Weights of a small transformer language model.
Architecture: RMSNorm before each block, rotary positions, untied embeddings.
Training: a variant of SOAP for these matrices, 382M tokens, 8180 steps.
Each number is 128 + 32 x the weight over its row's rms, rounded and kept within 0 to 255. Layers, rows and columns count from 0. Numbers have three digits each. The size before them is the row's rms in percent of the matrix's.

# layer 2 MLP up, 768x384, rms 0.114, rows 122-170, columns 288-383
103:122130088130115158182108125079141157118146098133155094145128129097153126170120104117099133116127151142126144100101097067206150128143133086152155137132102166094107100110102088156167169110112200148154079114087168123181116161196116113170116110133092130138162092171136097062139095144180096184
101:079111102116177133116145175136172129090054199098103124119175140122151129137109107137100086169126139104130088146173140106061138031075105101090088142145088145111097107066118158139125125086168096084114142166121097128157122086158153144136114180151138141135123091142135137059102141160132154166
097:140232087138107154106124143146100096070149107175147103062164124147144182146148156172160129101096133153141182070044127109084106095138144105135078108178100099101100148123034130125178187103143072122144141145125137139112178112145084162124187135154085142148089131128108105110137098115080101171
101:081170128129165188091174147142061170089176127162122163102155179129057121132142181107087148075173179127126127080169134151175105087128192105147155053123096135164076155133147168147108142098116113171114181104149159066102132116114070154105164175170117187050089193123091122180124162134139083142
103:134130151126132105093065121149054169098106113125177074128145170100120131107135136121123149167132130201150100090081123121095161101093106194107147097173174122119150120200136061077133179154117161155145147138109072125105118070123132163112112107151164096090101097094133186069129144176165087152
096:141150182117139128097112108097140069149133075045092163087163061123129113080164136076123105137078138153073129162117150168085147146076152123125138073121137175127128084136112104123098135146066157147051146124105113132045153152149133161157145152161159145151170096087111120112118191114201162165
105:191126122131110175102105102171127122140147106137140168132105131102124104116123128155155119089117101152139111070129119166066109148119121161157087109096087187047131103094148131173118116129132138084103079099101143108146095214123090103127165150170084149118130113126185101160096138144051095123
096:175110102182092130113101137104210174169174149142153117161080144171073161129108104124050085158095124098130129133142180121113148091180131095096117078093113140172119130083081191101119171090174124097099107124159149136102132136140132121093103119068160114084151127143139105081143055119121083132
096:114125119150120097066146124140131107152108105147189131110092151178092099141162123112116138165107121135132139110190133124157156061067145094088190158164124073124087202163155114087167078134169091128188126158085123065128108140108152116167140073099131128176082156091175134109141080149120159157
097:178113141181199099101161152123105140116115139100073080120113137129098200101106098197112087101148100142144134163127151110108114161092088164096126145110068119133075120124200160126120050098110162094159155140104108168136162197133123147202111144175124115126145108140139112126115077125115183164
098:117123161119128132128136101162092135140125154147141157130079120087177119114166148083188175094089138118073091058169113108140178078132120156122122177138134113124207179109127161158165058116120092142100168117168120097139113166125153133127180203120110086126113160045113115117127146145134071191
104:140160131133100123115073078171185132141139177077125138156185122148100159176135159094132122099167113173100144144153091193117082126169210095125123185106103098113116229152065155196140113167180083036097127161182118180098154122096172084059111156110131170105158146135102125108103173133098219097
097:161079116213145128096190127152113151156105179161129163084105111126142153120148077112117152107172159172164127196168127128172181164124124164142168110093142183110097146080116145095053105113170159136133131182108057141129151083088135118090161159168100121113088105101105117163144109211101123059
099:101117101127119137132116138147144104174135090134144122137117104156183136176115125056159127142133095126097207122151199111146091127103189121098152081158108177168156073162104057142120160193100111124146064083112079106069113066196149132128125132101129135147199122161142148144071134123167134112
100:120163129143103162133182094180152068106153115133119118140130125088105092132125146115197098147111113157126176145182109098090115104136126160090192149134199110169090114142101086105085165125115170145098095110138142086078155133166147092162125117197135154130150094129122139131118125118145168150
089:116115120111121130113099149132124140136125109147129105173128154152169175123141160127080122161121101129126189062154153162136138128107148102160096170221168122151117122100172069088111119113129112098067114091105080166161147129097084200168141134152122144083118116190107108168169173094115096117
096:056100171123111153052138123154111121119106183090146183092154128153144136140103097169125177141149133083129153133149106081089109139081176128080146107166087135112136138154158154090044091179118106109173161112137112099162111086154166118156103168109128086097119122132085116173062105139152095182
099:152117143164128072138182111153102103151172101147094094110109131071065102177098136153133070112135117128060120133124105102170130087137151113117139192123130101150195128206125173107153074123177081134109111139115155106231119094135150121102065076119142116131116141136113079103190098125166135210
099:129214191133137102112120118086116108158129076122100129166111124111173117177122151084195082119139079167182159116139160163131151097135150084123170101134121099123096168158157088136152138120145139055051166177165174123125138154108085159194104154111182128193144143138145077104105127146110133127
102:135196115223106171098137114104177127118173084115110133130125130106166130109094106127091188097151168161122139126140080151109092152133154149170118102146153136140146151141090098117162091173137070089110099072163092057100122121142141091126121111071126136101151195117121205111133116096153101123
100:109129130101187144123119181120059036110121144172085175104141136117136112081149154156154127092091172152153118107170146129119159119164145109107169150111140157135119151164161120125111139097144119092121158188134102127127139177115148152168166145115170124054146216131117142143222074151156157141
093:121112135123124112172153138127078137121099137124166149108167142102089174099185089184147167091151083118090086160137173132090128164093080128104146115137143126126088129101161155140141127158124077141082145169143068117096095095094133152150101100175156146108131164141141150154143124059152161154
095:175143122152185127149063050150108127105137185089142151190118135100067149157086055156178131120123173085106118131095112069080112146113126176151137173103136165141098155091140139172128144097067097138123082163139169104124158141125122103111082148164104125130162150078109162111110107072159133167
098:097101090072124168058120071169132103144145114018141082106125173038113167142135139090141139075146117105077149087170154104154120089101107140104138092131123094113088107141150122141147105104149154142115082108105072123133103194114115166140131155152084153200102118163159139140085087079057102144
106:173143127125149176157133136158125110064183155097109145163110129091149145178164107112135118099136170087112136060113077070117104129197089134057110103145099082129028131135153106150052109077181145068108190172146145070091104154153149137133094100093116089104091122148114155161079131094113138189
101:097144117157119108070139147130101093188182117138086110079190146075135099111162143063103096148137179152151112084104175085114162147127117156183114152126084173112134128143147140140074099127156134071158125090138143091116107110104153110143117179149146161112168068153150123121162144169105100127
096:111114150158087168121103145059139255101091109121148136194087052145151090135187084130165115142157115170135160106173147185132138122102126112078126094144115063113104116113118135141140146117147114112173105138162130079154090078093120184148096113097103096106180164137127107138184145151150127059
093:165088124159056110133059172163175151151121132166119156160136173120079168187110127168120143118178161077151161176112134188136126123087088120082117118098118087117156116097131153126114170162146116204161117134124130082126131123157068134088096141149101109114079131154109114102167094164148134089
095:140119102102148108128135160096075139058144128103125096113104152133113175119126221095110082153144195122106047140139090116135183152119110119108093140144127117066124133093120136154156130116130085103139120145154143081152149123086118106107143188137119107146163160136113146217126187139204134142
101:142143075155112150144136172074082130138152147121109153154141096125060145129168152103079164148138139159170085143124126176126201193164187123174109090120156105076108050114094132093144133137039138104100149104118098138099141122137072099100073101123093086085103160131146191113123148127146086200
096:178156109109080079100112111097174091113133116077149155167111134137111061169118133147125110179157098098061082120152170161129073158103147089132114157102155119135103133150116125126072052158074139177167090097121132135114106099128152078125125120087130126118148114137138088099145136127126136082
101:076145128116148140114114101123125052133116136141096155166099158125108178127041131117086103111164083158156120151119110108115118146087205078142135192132142106159162097092139162185152130150101091078105138154152120144100135133185116091130117081131075200109114112112141135142128132128120141153
104:121178109177153122170090125101088101185105220163106169138125059165129192191086055077104140078149102064158130121129120145165188180128147143140155135095113098079146182143157086096146183173111155088203152093072119123121124097133092175114132069136112114132136132086125106117199130108086137122
101:157118126139144080139050128109175105108114121165130135117112101120193131153106119207133157163123048103137141164167173092131163133059127125105151112134188062154164206179101073147098133139069140161144174153179150138094143096099127076130141127167089122128144182182102103102107168141136148087
103:160067130159132133123097104137161121115126121160139137150199088081134100134142154140104139092140065142161111072119124118133134134091136100090119076172124083134085099132199129160122087152095145205125143126112169144155190098157161121120118141100165231077163107142117090149132144166150110108
097:076148073174193123134131159151088176111049145140129116125064045155113090134109120147141140188061110095167120110111137114141084131149041070077164130079146160176068107130153159088141118116143125151147147136128129082113129171104179123153115126144105142106139154140164169107146139081153209172
103:143049152163172123107169149052167116101137145114119110169093140130142166114114116149092135024089146118116105061161071108117101102144156085165155128127128086120108082066160081145151202127115169165126151134154120126076106154135142123146187103139140140130084159103116124070101091089161132064
103:120077106110137144150117105122170141133115115101178129170110130085122067168129136090163141117130193153108158126178154154101135073148116104154154128164117182167134143146113065107161126117140161109081158094116141132176167093100128085164120158155122124128115137109162143087064122050153112170
105:124095120130127170197127147076091161125107139075118112100178108127155113144096144082132100128110128148118097124053093166130102090169118170052183115169170121167134122126159139133116072201077077168086123159142137108121146140090140187148151162179183097084125079064146138121128102084129101091
094:138153133133106116108135067163141160094127162066118197114101187142149138120132167101150066120152141158154135135077162133132164156059142146105106141145109162125135150134183027112128109158085159110118088129087073167096110174153152116140152130152103138111168176103169115092097141107123148136
100:133065099121105120182058164179140192158099168148089143094086119124114178078133169094138116159153158166150064082138081065140121148154126139118189173130163068115150146118128156127109136118104149177087176134103058110147112068124139127147120106163101110092144132139146144110172133180142136129
101:092138064062120096130148154116174136156132132164115163188102107092153140095169127087135123073137123112144124124138109115126125104178113113135152085107088108157148141140089201159099150063162091154104105146105107144157141170092159129123175133118148157118146120129176122137144132126192120122
096:157137087101089176118113136126080164141140098096167135128106108100087184112141114174146091099121122159115130128136127094114113154161085092119130125173160117118098179148142056121149109177122158128134098116154122160187177103113128162154135126130122149161124119123165071122100163220126136159
104:142140146184134113167097094105146122143165128165072162133089110104130135122166137146144194107143162059102086187080156114135129151206106117092178122127149161128057088158111110177081111152134114131152190082089149126104159071108162125151144168073138133066142095208157139114087107099087133118
097:135168133082190123122148208117072154120138148163138161189141101094191129115150117155164080078165121119133084107181145120146166127081127069129104161082124178145168086031113144150163061152154167077096129088057097092124149146120070129117149128129179095096102100068134078184074162137129103132
099:099118143103147110134138105121117112139108129083075178151113164180155083062128097153113204173145122114147127126164167130153095138210124159131132144142084148138096134094080140192056105104125110127134168143119092122147142116175096107122088175154158149135118123124148108176163159130121155113
100:125043098111133130131172135130109150149105141147145119127153140161066147093062146104121142105190122119154161099128152091150115195181135092143120156172120132090149101145093155147142141177183132131144100118112113146095071096152092101076059150113131109089084147091156158173161189159110119040
108:089114110144140165119078125065110131112141216106142134095125116123108115097145137115113138154060131126136174159154193111119116123157124113108128124137099124161132152137171133120162180090149110066118118171128127109129093095107200114150083136109143139170179132053173158133188101083098105168
101:200160133146067169087133110154145136210119136073105148172079127164153132147203092130132136149092114149133081162110132161137116148098129138118102094173129143160117103104131062159088124135100134081123095190115120161164127085106146095116127140090098151117119167131025105092110036140122148080
# layer 2 MLP down (transposed), 768x384, rms 0.11, rows 122-169, columns 288-383
104:088116133131136092063142107166170139154068084119140119132151059088121080122121181100163152130164167111087075132128149128115136052122137118147165109192108164116199155179157184104110077078151090185081089145159145069136083147106120163158144135146149152127108164083139133113153134136101098108
099:104084149144119140107144153143180110115145143094126140116089149159104150108086079133158106144131187065202151158094095173150065128135150216146121103148129191112126166121058107152050134166158128166148089138073140105094080121164140169147076133163150143092127158096133139212147124111133061157
097:140198094128151119166118099074098085179169113129087133123159091143132108132146107118132160098154154143093127119176110111134112087092088076162115081173170126131079144134151110131106110125117095128141136151172140164077155098170066172116067101145101187184156090129166195144191104116115109087
098:146127143162054125128140116208096148095079073146124131113136119130087174108109085066126078109153142171122143112152168133111155136137087167105150110145118129115192173112104093076156167146112087191114174148112172189136120144116100129188137091124160108140075141144135177120143104118132090072
105:104190117189086133075119094130119143102159156146167108149132102182158112125112106154147135086149117165144107107114032102139134112079120119091084178054133126126111106144092125154154143154129120168072109141034112129126171176138105098112141129162154106137189149199135082153147106142124118092
102:117142108106108150119168132101137146111132143147091096176053110032096125182113075143126153117117097143157086115180105114186204120086073148080135207143115095157146138140106105133118147176174103138144183091124079175136116126111119100078144130091083168109111177160100124133199128094064157150
095:141144105168158182132128124072114129186114120115125148136079100108160114137105124145146139119094151176155124176156108133146168125127120113182094166090092106166136153114142143162078132122123129149109122107158201146106131087072057123088108115168178159126139129151102152093103073105123150105
095:152151114133119131072140099146049139162101197146146120111122079115088126165088079134147118119130145091127112094149154129153123170144172152164133128146149106091093123089161086141042157150080112118137154111156120111107099174139127107191137115145096152116088062111189140092155092150150095115
099:084124138135139102125078152147084133123140100119123144131122096112129129109170114118087116106098153092072116109150125164164164084108093106174124111145132154116055125135069187156134129186148110122135142116144133129124134102118097116095095104143115144169141061175189088101120112138122132144
101:108133134105125121188142159148178144142117109109131082110109164113092080099159126083127176105030134156134128146138107088175113072146096145148039118153134096122108143083155116111164158110146111134155159100115168033116087117145150150095088148111090157124135165171125074113148146124124144115
099:135121093130140144129088135130079114107151138119155148128134092150143136125143170124146167169104141147118164083104118089103154156136153057118135102139081179158115170044128083150161148121114194155047175131125148149071093136163128171104094139092101103092120107154090085140152153129105116149
096:118126137123118100134172118134136114129092136143091081105076147161108154085161143124154074129156105187108140110135116092154140109166147149086111176147139151164114179157107162175148191126138144116125098102163112117138205092155191111043123122058110133122184160169116150171196110130096132143
103:137154115156150129083164102087117160101054118122136143162155090133167150114152136184114118130182131092107125193141170096192125115173134206096151135159110129143131153161141066155107126100174131129100152123112079120107105130137093162104194108112094115100132198197108101178108112152164145078
101:137138132159101140141118150120124177103146123071074139156117127172151097148148138134133121121138099039138158144087206153121202137115158171210122065146119158177098130124167097095152136124149138153103130078148129121116142173156166079107146152122148144146109174129120154138071140105089119144
101:132094147075112112157107120121132158132095086100127146113106136106122159123094078132110120155126119152156160118098137157154093121139164125046124140022141136105125126119100115142149081123090169089130117193162075069111134109141147114111062065141177154096176152115137095128083194148104112093
097:054080121124150129141092091077077117106121175102116098142120141104111119119093165117122160125090124109080146174147136177163117124091151125161141099180130094069108151144129118138131105168101103188132151120117157161128147109090108153148163091146130129111206138086145091062156115108134139136
093:160155113106072097101098133140122161137149096151192157101114081126180129129123178171114118094095144099109140109120161214141096127124135117155147156159111092131153124097128158168141146120138138129178144170062140087131133140123193119142158065102113145137081142059094139077121113082120161159
096:064173154101075172097121108138118123087175174095123129144128111070106110162133084152146088089134126133101057099105165132101091158081142086159131112132164083173102175147099123157148194114152221147064101095090165168196119163069100112098094112143155099148186128098158158088190135137176066144
104:095133117148135116163145163146104139173068106089136199098182120081111088122143059144096133107061115184130148134124134068081132186102137102108143124108089084150105179137128084179111195164150131168120126156155129161112125140139111136061159156091138143104118119166104127160118123130118165111
093:143133152130152117150142124199111085131117073134125128155080163189121138126082123119103139123155124168110117116112133086106104104156139134133135131190132089124106159169119114188115155123135144099122122123162135118142129118127127132122082099103127073092133103156147137175110110117089093139
096:138186119106135142147085210118140143099105106152189140104089175163173106109158153181100131100119160148113124050192123179149126122112105110164115235048150183122132125140109173140125126127104177102154148115124113094099205132114130123130152149135121143047140133085179131133176152199135111119
089:090077106142091100110090135060113149134131167120117131117131080099111106167148127131130136159126088078107154141147128157155134085111143104161112074125173179165135119108112117129127162190082130131087118122118155112146142083121103124150108146156117121176176165135096091115119157142168160129
095:144151068106135120132180174156099103163090143108166102121143085128145127145117123163205124081154178104136125084176153069127033187145078131105166172105174144149125197147115117141115152132078163134100126160138164150164154083175103067160054102140111185152136126136185167113056172114097165105
102:133071172126115127136100072085148109103159130215106145109121131099136089130145081153105093159108084180180187126135157116119128180097110114084082125119155110147110135139141114153152170151122120102125143173150187155102119100153131096081201147164148088110131129137143171157111116121140160087
099:151105115120149098180097158096074150152186107074114071158120146128128121149119121167136121127138127131116155114120108164188129081187114099108135121113188134129103175160108111120052159204087094154143123161125136119097151194097090164102080106120084118146168128083129107096123098086148057159
095:111167159123148052063136110144122118143040135163170149127141184111148171153121171107167097083184094077141169113124126080142118111098124102076137128102140113132141162119128110198128119132142172085091110161098092085128114097178076104069129108133104118118169113126126128114115134179107158170
103:151136132116101130103128118075193187127107113056071158081165121133142127098099053106147121166168145179181126155110130238151118126140145123187088081182112164148148108108091118135126140159135149107147082138168112111149124124070093100134120116130111170109086105186116099113131107087153161129
102:150162129125074078200146129091127102131102122109169151113135134154095132135093149164082080117180096137089050107140111062189134145106099115082100162099104119168167137071153115137128150174076141135106113167141096090110094123136108075151004093166133115142135143121173097156128100157100127185
105:102206113118137145139143093171164132068112086123076095136147077145114089077165098133161143139116101109156115178071098154119093144116129123144178117106129151128146140147064125054130090179174097098111133088129119117158138106155147162164061089132138124112152136155132079161148126156146087078
101:132119188123138156077120116143118125164063130135143109081103149140128138150132088155118077135134166127183218089126110153161147167136102127123141173071124134079053115164157131085125130132124106087117128143124133140104151119151131095099104118095101222094121116076067156150122165155155062115
098:116169113068165123156114130106111134160120086098113173153141101168133090133167107148149076099148105089113094101119188063094129129097086119071107148101077086142138187165121154153157118149127144152151044100174125155129175152130163136154130111160080143147112137147114153119109106103134154129
097:108139112137160228203134119124132194141119086137181094138157096145106115134117140117143095128098102188157129166169188105067167138089082163128146097126129129162046143139147101160099139138100148095124063152106138109129083143116143150129144164113069051149136105132144093138150114172116137139
101:116172168168129143103122095128136164155128133136123139161123142165089126133163126145105148106118153128126106170118109071166124106207143191139119133127175118113121117080173111121070124133113138147138118168115108085096118177152140091088154104096147106108109121097129184163122132142111133142
099:148115098096114115165099060152107158111072114138047077119145115138130158178155128142136149125152136150126123099142092126108136137114190096153160121112145092083125161116137109076118133081057137122121189128116130154164118088112143102091130099097132137220063070191129157099101158140122124119
110:118161139082095112144085075115105133122151149131121125154095123126133170126141108104113138099183091136097125077111113144135084118156107148175111159134183136080102111125176054139160181127159089052138060115119166169158089148130126135234070109104088170189093177185121095136138165126100117132
103:144120143111146107129099099139095098112058146138124161065089109116063096122080192158110084100089152176150103124146127200093155135130101119090136168136122161106136138100050140043179091125138122160144089117140164107146125119113168097144129110175174124110154144154071137156100108147149158132
099:148133133140114165163119099109130093183059083134150171115097154111111186134116121147151129151142101128164143148085123127161075117154175149144160106121123139120086150133139150183148115089152132126086126172132073111159088124141152161170073118122148141153107060124157081138158142074153089121
104:111136134092178185133132103175060114115157122121106109196102114149149161097145125129108128130133132091117106134180149145118094176139090171121096091143096145140133111117088160113113123096129097118162140061182149127157123140160169153100060124133151119155114115168087127069111069167160179146
108:089141124149090158166116178084143172136141139094092148138155131160125170134142177075161135168132109070130124131136087119125178140133199177155131101169090122099106153150179162161117128117125071161098123135115189077040167132151096108099106188141109142132132117114131100092126138060148127126
097:101149157158155107144109128126152141160149124097181115102103134169098114214118132107080164126091088075091108114148119135143200104187112129175129175174129114133125136147144128077138124090190134181152088145144114115096090078120159139118102108147088110112083177077151150088137101135150122164
099:146177151100113189156112065117131083114105102126141059095176117103136187131165101119146143128166076076142137147106140111148066124083151126121131145104109088056093074109103108126139203091089114133187161182135114118188143168110104154118121109096109093140123124120127117122111157160184128103
105:141109144178127132147136106140102088123153196107155131157103126118151141110100131109119110107138166144126149152113106152101099136123143120151073143085117134186132125134085151147175156134143136180102124122110155155099106150132097170147199139101160078130143149202128116145196098113116153209
096:130168138215117129164122129117100161201176109088112158113105099058114141075242116194123158128155175168121131114060113089143167153130131131104151144131133111110135130161113159148124145113118144148186103081146115176088109130133152130096144155121104127166112144084167120178132103109129118153
095:056119066120082129130194128150125203189129122130141129161155085100130093146129121115155100098124110130121138114143211082101141132126091101111104137144118094079177126125109127143099135107049177174120098169123158091108099130085144167163121142110181123073187136148158177079106099148120130124
099:129110145142151170143172144113122135110064106105122161095119121110159136169178089191173087130108086119117110127122095106144111106106165097152187129144157098162080111150154120105156165124170134119066146067093150145165122115097140111195171108109127126134136135118122113145072081127130075093
101:204165137130085101134123137104152123150098097163143124148131106131124224162081194139111150112091036108126136118150114135119088093089126163165134153140100154128074127115152124119084089158172132139112118148150161147203106116167074148152119135122114099094159183177212106082128098133125162148
098:170144088061135132166173134109085144159108130208095091097125101167104101135117108135179132107137116096140109181088101166118078147148122157129106100091118132115086070115148141205104188135151129092152135141094146139141128118140104117119134151172147103075101136144102120105137144132129149131
104:154128114113110137139159131164132119138116153149105077173103090118140182106084058087095135072126078097208134180208081098101099108168178159105138145093088081091094113106179126135114104190156112117092154112131108123112072086085146126095157105081094126151111167159113119116137055058110101132
# layer 2 MLP gate, 768x384, rms 0.115, rows 123-170, columns 288-383
096:154086140119206144114115100127114122140099133217115156147153130075086105139151126148083157097111131118164132117066132132059124107140103127137149130117138136121121141174112116143100150181158105076139150065167131125141141053185133107104166073152131181108078142116147155149124080143187127170
098:131035100178066126164094113142111144143177034089124132153121063097110101098161113152154093121184148115173112081124079143141183160161162154186119152089147148145089109124117112139132082115136123133105175089169075052179084177150184122140064128091090163078176140083091106138070147150137157166
106:122087078078139156134103139127083142141108160129151095141144045082154106110126126111108128115126120113088101176134196174074148113138163128063125119101154159109177120120116150150088088148115144138147116098081092172179182103115137107169109128161155113161179176176126101113139129160139162141
106:143112120134147172112112113105132165144105121159111231103138121174158101193096157110147127071143096151164159123174118166128132128133189145098137182176172124148177116179118136084153117097164138094120164115109110151138171190118137121138100172128106142126127141097141146107132130104142139165
091:132187153130162099123162101114138153066107171153071084147130140163166198172106154145138190085142169135121183140157153122139100145148125158112196162109132097105145167181129073137137063089106082160165136149150144193070138169073132160142114120103170139125144129121146205163096157200093156089
106:148125098176167128205144148125128128154162133077155149160130068112105107152124101126143116196113134197104119115038166137135129152099119137144189176151150157124091121097192128143124109139147131144122170158113144109135090152175147150078208189160073142076085127131095145132103196151108076108
092:158142097178140085196053179081102074129138132093098115156099130193165162142196122131098164085096145184174160096185087162160184145105175133179170072147092090196105116107164106188183110117101114129132100085134141163146130124188095127125118124079128127110161114062091160132137133090073147162
099:069121169141138127211076120119113112128174160165168160175148164139174108160088112134114127133167142113078107090050108098107137176160152160140182138099121142156156123118136115166098117134151201135110100110115104116146127108131161144111114102130138123118127096165108119115087115163116117067
099:076138139114162088136111094143170149114142099164128094112109146118168114120145137069137124110132147115169109107142099204172083088216197143080148100141144143090112105111132081117176133173187135176082206103109110162146124068101105087146106123123075130099161125172130155107145183102207081138
098:136167152073133166140078099060147123189154110155135174130104124151142116124160119151122159119114107173115128119114101146160136098124155164092151160127105124114144154085134168176077145104115113137147116153136154116150029154061125188119125124092147141160100105160139145156159110115169174183
094:151149128148136150107111124165148189135138130067116127179182099117092161129154109117108158106199158167099158082132111197152160106130210071160108149101116142120091162122100110158110180136165050103141194181135135178164146096119184093090104145163104115091183113187126090138096174146137162132
100:068133116147119083072145059106089157089152114072120116120151095126099132109133149133119108116186126151158082098153151154153111041114104137130125174197151125134140097209087147168143214125156166146157134108149135135141146129166176182082140096088124132108140172145143100091094132082135122128
102:101078130148128127060140179109112093116173034134110131134108155120077139070098092090112129082085137118132101155137121122133140094169087161190114164132122087136172066136166128082075130225103141099132157121116150146110080102184135140161166120108111179113122141109149172076138139089108161145
105:133162157150157142144101142123068133105132168116178149115088132118096134127097157164106127101099134114147121152087078123109169061031179132157092168085149140109114146107186107103141162184141096104072113109124126157175162181146067100118071143147174136121145139104096083158152129135099146135
097:165120124121125123105158135142149183116132100122189128120112167144126095109120113201059119149130078107119097105115096104183156109152092131186075121164101102114129079110131116092166176180107181130128140174139155154214143084170167140120111178124098107105122131170116106106094159122080115142
096:168119077165180076136126133154096125113100106126147044129118138172113194176133118071101124092160125165139128124140158114158147110162113111143115095080171151117108100096130075104157102092154124146126099124122169131163132118117115093119144112144074136124101122095141100128155169127124175132
099:127106178135085154136157151129055135093058083137106168170059090133086134137121138155154088135167159183107149093100106107166081117148138109171141148143072114221158159160174163143104130129149121160112129117128125105168140164099124170125140119127095156153141169132116119123100115118124183140
104:132085095124082169088118219112131067120104083119197156142124111123110096176098164123124051085099097143073156106132117141133108159129154192155124175128107087041114171140130175149109120093148103133143106139136143118176153137129111143168100125167111068167117104187149131127157151142122158201
102:165094127186145190092146185127142132182097108098086213192140112116076125101141148121133122115181168137162154158201100154072115106099151071144119137160147050142154157128097114159135154135110115139089130110140028110089109129166102162144081111078097145149128143124095132110131155100189061118
100:130124133176063145139008098169062129180124125132157124152154108118161125155105090120097118106162058093158151063079181184148133159149093110149140112130146132199149148154090175050119107140123158119099108077084122154101096165103088115122150109166123127139021126104144142148061174177097160039
094:187099166144109095168109121073212138083098149140140084165092141185183103114117113104088068096142108126135180121163086176128130066125177093174161169153158159110123153176117071106185134173118164148125102122107172094092168134122165138083140200113159102105102183118092089111148130157187126124
093:158105147092157136094119126129107110161102139102098107154093161186156127091106086138145107196114132134151085065159125097225172157131116098106146165188144107080066172155127122145100173090075145098142121091159186147163103134111150054143108118155113070180138144159130119097092168081135060114
104:086089149130170185127117104149139179107143138194133150136128095110143159124128128104112141157162123094103104171152135093156119134100115120167180144117172131093126146120097148153103093151160132089127087167146109166066118182144149164112131151111120162135192185157118206105130157169164096132
100:095103113152080115112124129044132125123150127180119093152140128095174087175155124119148102099106153099098167167057097126133153092167176126114174097126122157122117070049116086117101174126094157122127088160126137126120155167141112123144119127130093136136103166165123137125097106160096117189
096:129163112133174089125145135112165113144154100164138185110115097104087111131128124173177158163167098122117147148152119151182079169138137071112189118140167081114103160114159120127101110072138104081183151126075180141117193104162083124112145138068097049099150115132142091182115092123106152068
099:118126119168127122175112158114158078134113169154164118098074136092076099147200145107133159109174136104098138134135124099089184140125089144195136124135109149117134131127076082148125132125117118127159128117152118193117161118109206100117088101129069079159156107199088196074132130086112065143
096:075124178162147174088119123184125121135115102120097130113110097146165109110156092155117107090078122129152132114118109109121121117090135102174143095133127096089127131056084156099093149103165173038125192110123108086096110149133108100166203114123199127131144085182121110099118204174104133157
094:104114215146104076113146110183140134077158187160191154108129171127134119114090154150087153167147135072152103169157132167132128111090075199151143036106207122123135139135131108124085094179130171153127120105140144142101167101125104083118145051093107138150063078133135074111173127157127113177
102:073144119153184167104180076141149159118171102137142132176150120127134201133150190135132113180145153104134140146175131122116145117057118134115157139161171134108143090167085105136143145155144073151162079137170098105086139095115209114100149137142119099144144124060176165192092097107156133091
091:094122182182202135099137165173140086175145106158122078121085111122141170091097128107168109108114124143216132044104170110073201137133142157172126141145164143099158127099166126111102157129079172145134159112113130106136122140122089145157130150196087096126139165119107128201130135151150077134
100:193153075119074166146094125122183131154131131160134137132141091175053153116176123098184134123167146097118157138140192142057168177097120172147104150136103055135159094145173150145190080109145120153124151130125159121117164141109153114143098092068170128109083137151116090124075074108167086179
100:126140150171157107112132087169138064105106153122145136114167110164129174174133123153164162069137120137154053120136062168102150083190093151097120113163117094147187080075092138166143179108100141132150045118160090126063153147070147100157132133162135152071102107134172166144141106057105163088
103:145115073127125164101093142133155137131089096132180190135176129102192111195129115157116166185123104086126121180089145185164142117070126071156121057073167077091145111111059121118060107121125152155150128119139105145117127120101085164173180143156168142145096146128109202201108145191129124094
111:158098181110138145120135112133159150101082073154180150173079172124159100088174142173109157090126136092119144073123144090109151087110168127132118104190124141054041118145146109168130076103091154139162104145157110117184121107131139143085111113070149123117039146119094135088130123138106169133
100:106087136115090163079151168150105138083104084119156133158145172151133138130089108102102123087125124108129129143178166189188152146159166109154115094115093126155101111142185143109121114142132099137114104151159121181141157112132111115120171164101140068076103102169151091112139177141168073082
107:169145120168177157119118112117140138136129097185143109169058042151136134114135088081095154148094165132087125151120126191143185091196165119162149122193097046139080134116141105140158162141141145123113153098164072150130059133129073105095109155105125137112100116067142174135146168134112053130
103:114110143125131141096124116185129091117156137164143143158118128138126106166115083145154166092157121100222132116107100174188148077173165112157132122103069127059123131176090094158124096102082094138104078086164186154128135102155103138097132124141107067065140071148129104128117121134085082087
108:111167167160159122137132125146112135103114147099152150184100118155110144098068122094153119127077080121096023099158048122120198080168141156089160106086112110113143185157158146128155174140154088123140152145132157123147182092076119142096095106179131106175080102143124154130069091106085052084
093:161170152124156122077117139189166112165171157116149080043133154182106133126191185133143127114097134157141107120108071097090128146123120093135157084101129151102166164095074119138124176167158070061156136117120151137133115139116170124147112139145134127121116110172128164137115165056137098100
098:127105189160124140147099162180103137188111182132144146055102061155090098186158121190161107110119091100102115128108097095174130099123125107145116164150206118146174149177122117088090091177146117140164155105123114148161122118090126107116116119124070188131128131094106146152085153142163105124
103:121111175103082146103128119100152116135153111099151098115097169148081087108147125082139131148119096074164160133112173179112124099146162171140123147167123137121126134145146146128214120126097092144112161159109181107135098127152097115188120080099114157126082155087119097123090148075107093123
092:186149150145111087115115099155147091114080149082163106125116132153136080124132103136150116090143139155150112122093135118120096166099206144122131099169154130139098132123078127153142166102102163104075146053143156160129144066112188039077133162139114130109146073138151100101180135164092142079
103:089201135125170097096201163118136116100073094152137101091143115170148115140129088112096090122130076151152207076135149121122128151122170141160134156148068151151167173112154128074152106133106082103208100123072069130149137134167070142128178178169138139162145180094125129193110208117153147145
105:152124129117175201141133157152159073162148111140211129156177151060123124106136182114122150170135147171119099094101141074187082157084185069101102134055165140150064078165111120118118138143154177103114112096129132095225139092163092127120105109100116075096083105113128133146143153146130083150
099:182202164161128118134126149145144165114154143147067162058121098132121183134081120068103137094152136216110086168180154083085110113191099167123131133171133071194159156148194159060113095127117137142108109094076114154040156114105111130137094136133131128109125170109111098177105153183109120122
101:070119086114167089130170165192161162210135133131139166073090098196170120113139142152163129118121100086118091145178139161101115126124141190096096056059105138154174080114145124126176121103168093152143121129140112138101109151135107137105099094194118150087115149124164104096166128149090140107
104:138161166120111136067140118175134132093106077132082108159157159109139196144119159075139152158114066127143136035090124147114120153109134119094111100132154184090151087106163108095072069131153119129089118092212085170077123117180132101144156188131136122152114068119156102123170117209085083181
104:102160084134095193083152104117119093155071133149108143095185172134122077171126068135165157152135109124181106114140151117132193146079106192143053183106162173154182153143120174133097072153059143104141087151095084158129117131134142123161173118063119112178098098145060151149154091123091082059